{
  "bias": "all",
  "init": "normal",
  "warmup_steps": 200,
  "doc_mask": true
}
Each number is 128 + 32 x the weight over its row's rms, rounded and kept within 0 to 255. Layers, rows and columns count from 0. Numbers have three digits each. The size before them is the row's rms in percent of the matrix's.

# layer 3 attention key, 256x256, rms 0.146, rows 84-125, columns 32-63
088:127078150155170104171146140115141165081054138139173151124124079115118105124137077044123155094060
097:116089166107133115136114140158128077099117120147118148114082134204107149160110132116099116121067
097:150120125085119153075096118157088119097169117124100136175130091141170138155180157141109071112154
094:127134098109144150156143141145151150164176110138140130111110177063157185112104104185115191166111
084:128106127071122121090113149198129130060145172077109089180177089130086135132080127111155122129128
113:117167178133083088089087128099107105141142192103141149066123132114106148124138113122126119166190
086:127165122148150094097106088136139147169109106142177097148135134169159101153129144209048112129122
098:090168156097142185145104115148118116135135184163110152166124079076097145166155097122093095090173
091:154169175149160126107170148121185159098147142165107127094114178059101098142119176141144111139169
093:143142116132110116098114116105114106157134082175156151081108110078040188144173164133157151053149
090:146099066166163124121107133126168078150140152096152177137126103177127132182070128114117073125076
106:107158112183093141102104155040135096138131137116117127119104137109122078170098112034129145141139
098:116103176178100057140134150117101097098052129133111108156112063068095083138103156134152122115114
094:165103203133070175109119177124087114124179084183123113112170183131171142127119171128186131069125
094:146131110107163147122079108139147150106154112139123117168194156132129142087117112144167140156113
090:166126172096148137088058112098136121050200126096115115123156138124100126079137140121140098171115
108:138115130135096125110067114079095127091103116120118128076100122108101118140186179088154147142134
104:126117144124139132173129096135147097093118147111099107134106150159145137110125145106152135112114
084:187062132123159109095093151141145149138094175091105156132101123121147132125179168061141093085112
120:170085059183134187124133126157150096116200122068137107121133139120197106127178159155091196114112
096:086120121127078088103130153122126132165100120151155098081157097176141191134123159070122113122125
092:159103118115131114148114135115110146091134103131135162153135179060156140094095134160144142163133
090:148130149109131122129100128141129115163097123132137186195078153153113135062115162134084175135195
088:169199137123149090085114151132154099080075168144089149116134109107122094152118163053091097143114
094:148121117129096140147123130093169137136112131141105152117086095130109104168178116160120136069165
085:103120098171107158095125131122114160155083154085102163080141123101140157100169141124108131079120
093:159141182085121135097167125113141145111214052122134127166156180065116125123095151092089166141137
092:094131095153155126131113159164148121152131063096123137093108111083147158151149207114176093171115
120:193090122142110113131115092105112155127099157130158122103116150130141074145176132136108129063174
097:119213097130140095108132132182102127188117128115178171183113171175103142013161137118039128167110
109:122089183129106119112109133093121156152175213124138102102149067131119088122097142117141125099210
085:092079165049136142119144077121146078123134176095190168077108143075123092135140079067116116168159
095:081081118120113072173072124128163123150066146104148084146120089169204162082122120142120192158092
094:117147173168210156150129155081123079100106203125114093136184103128161140103142066127100128175148
094:151124097086132150119122139134126106191141153130122119170146158121149114139111153151150125150090
088:105151064105086140096115124149131136160136121119150133138086128199080150112101144100123086169124
094:084092146122179105159173103134112111128194150126113124162153104065148128132198132170134094161091
086:115068103075146144176169076132116086125098073131125113109164103088116083184114111167073170135046
091:120107163145131122113130105109110132145142095065132110100092098147072098174120092137103086120094
094:161119100171108136100142142065128152163105138076131099143118206120143099147094165124101159128173
097:104126132173159157128176155172111104088168094167130128125070142168159137108080152138118083131068
090:159150084142142147152120105122151066074137117085136121187059171102200087108138150129133131144094
# layer 3 attention query, 256x256, rms 0.144, rows 85-125, columns 32-63
090:137174107216100090156148034099131163188107122107147139147127152107165107140133076119125180159146
097:095112122187095096172094108131158123127084124118111100134161130136115152154097092138092161171086
088:136116137115098178093137119123120065136190106079125112060106111092171117159144162173126116077113
090:126134117107143155104137107080179153107102144197091175158166071128138127059150104144081126102084
091:180126135108136154167155099141112095110162170138124171055130085127136170153063141143091133055136
090:111109080052065141189118149107121163093154131117138154079180164143106159149111111147134136154114
101:158140117164134136094136169153104132111105154111158101096128165092170119125135081118125139142131
094:143114126106108124100113109105126208121107094127090111127145120131130187207069123155076114090026
088:088118166069154139116132127134074109131124110097084162155101182116120160060148100150112099177116
100:106141172148085138151139130116101119131120186114078104116098105128160080094158198124164164146136
094:179080124175073157190119065156127096146152126156081084125168075150172123124134185165130182135119
098:117147122134140106101100097141084139130112127121127152106090172115100148160157125130151141160153
092:097084085080118166150095124101106135142118113103091138148126124067112154134088172147070122061093
099:161131149186181092076129160143108181119136155076165117116083100123096156143114096124118113110183
097:105141087189096177155115134131154125127180149104146125149116184116179153167124122117057144060104
098:167127130136129155073118146138140104145102128074179139169104107082164182166123099097135174142112
094:096073124160149139130162100074132148120108091128189092092174126108107080102154153160133129179171
089:121119096122163159116103146087108121094071174171095109152178107163114139086100118075109167118142
102:127184125087176163142104113159135053152109068115178112108148121122112076138124119111138068103100
090:135088160099110109152093107120143154132142125121131163157089099127167147047122177135081128117164
098:110115164151123213159082136107122084115134060112164131062136136148153137161101142188069148112124
089:113151095070088151128126063111138117121115150129117076116127104084102038134153133086156074091109
091:137140073129144120101166163102188054119135111159110163169131127119143108128220082139168153167079
092:073096125145094141141170075093129068117128203117116083113148063183163130091078124115131074144164
085:114130109082134086128085139135161082087148146186122159115131098132157148149182156047157118127116
092:111112122128128111151096155142141111136181146162118149149096129165131137105127122126124114170058
094:143175178111158110170097116079075169105077132147113130154118173144130091130112111135120154122138
102:125129151133139165186124154144116142087198095076118099158131204177131128102087155118095132143168
094:129117106106117126112099158113186060187124205158148121091124097098121174194106096054165128153169
094:118159115079108181101130132135107151097128108122120127145089125117037115160110192113089107119073
088:126132094111157056127175116142132097108129130114140093168112134179168128113177114160111109141107
096:139184131162103078184166105096103136139129145109200156146140143126157146154088135125179111109171
098:128135158112196194120141187122125114155144126117152124161106090116140161055127151132166130162112
094:090141142131125133150065138150102139123108147039101128165124115180102111131153157145131070152153
088:131148124135154137173182179161136206150130167107094203116116105143098169117096179143119149149113
095:123115159117171119116177156158173128137104152156129121159088091152156146107172108118137112078108
086:117129134122105131088108187137103146120144169162182083153222128137123147101149118083149161106152
093:093148157186121193216151161098140132139144129166135167164174166085089147099104132160136123158109
099:129146142084181156127146146189096119085169212181118105094101114082140145173095148117120103188153
095:149165145123167168098098108101074103151161133115148111196139200173117105103192119100101098126126
092:128139137117090119105103205163213127129124169098157096135139143141097124165051132137118119138089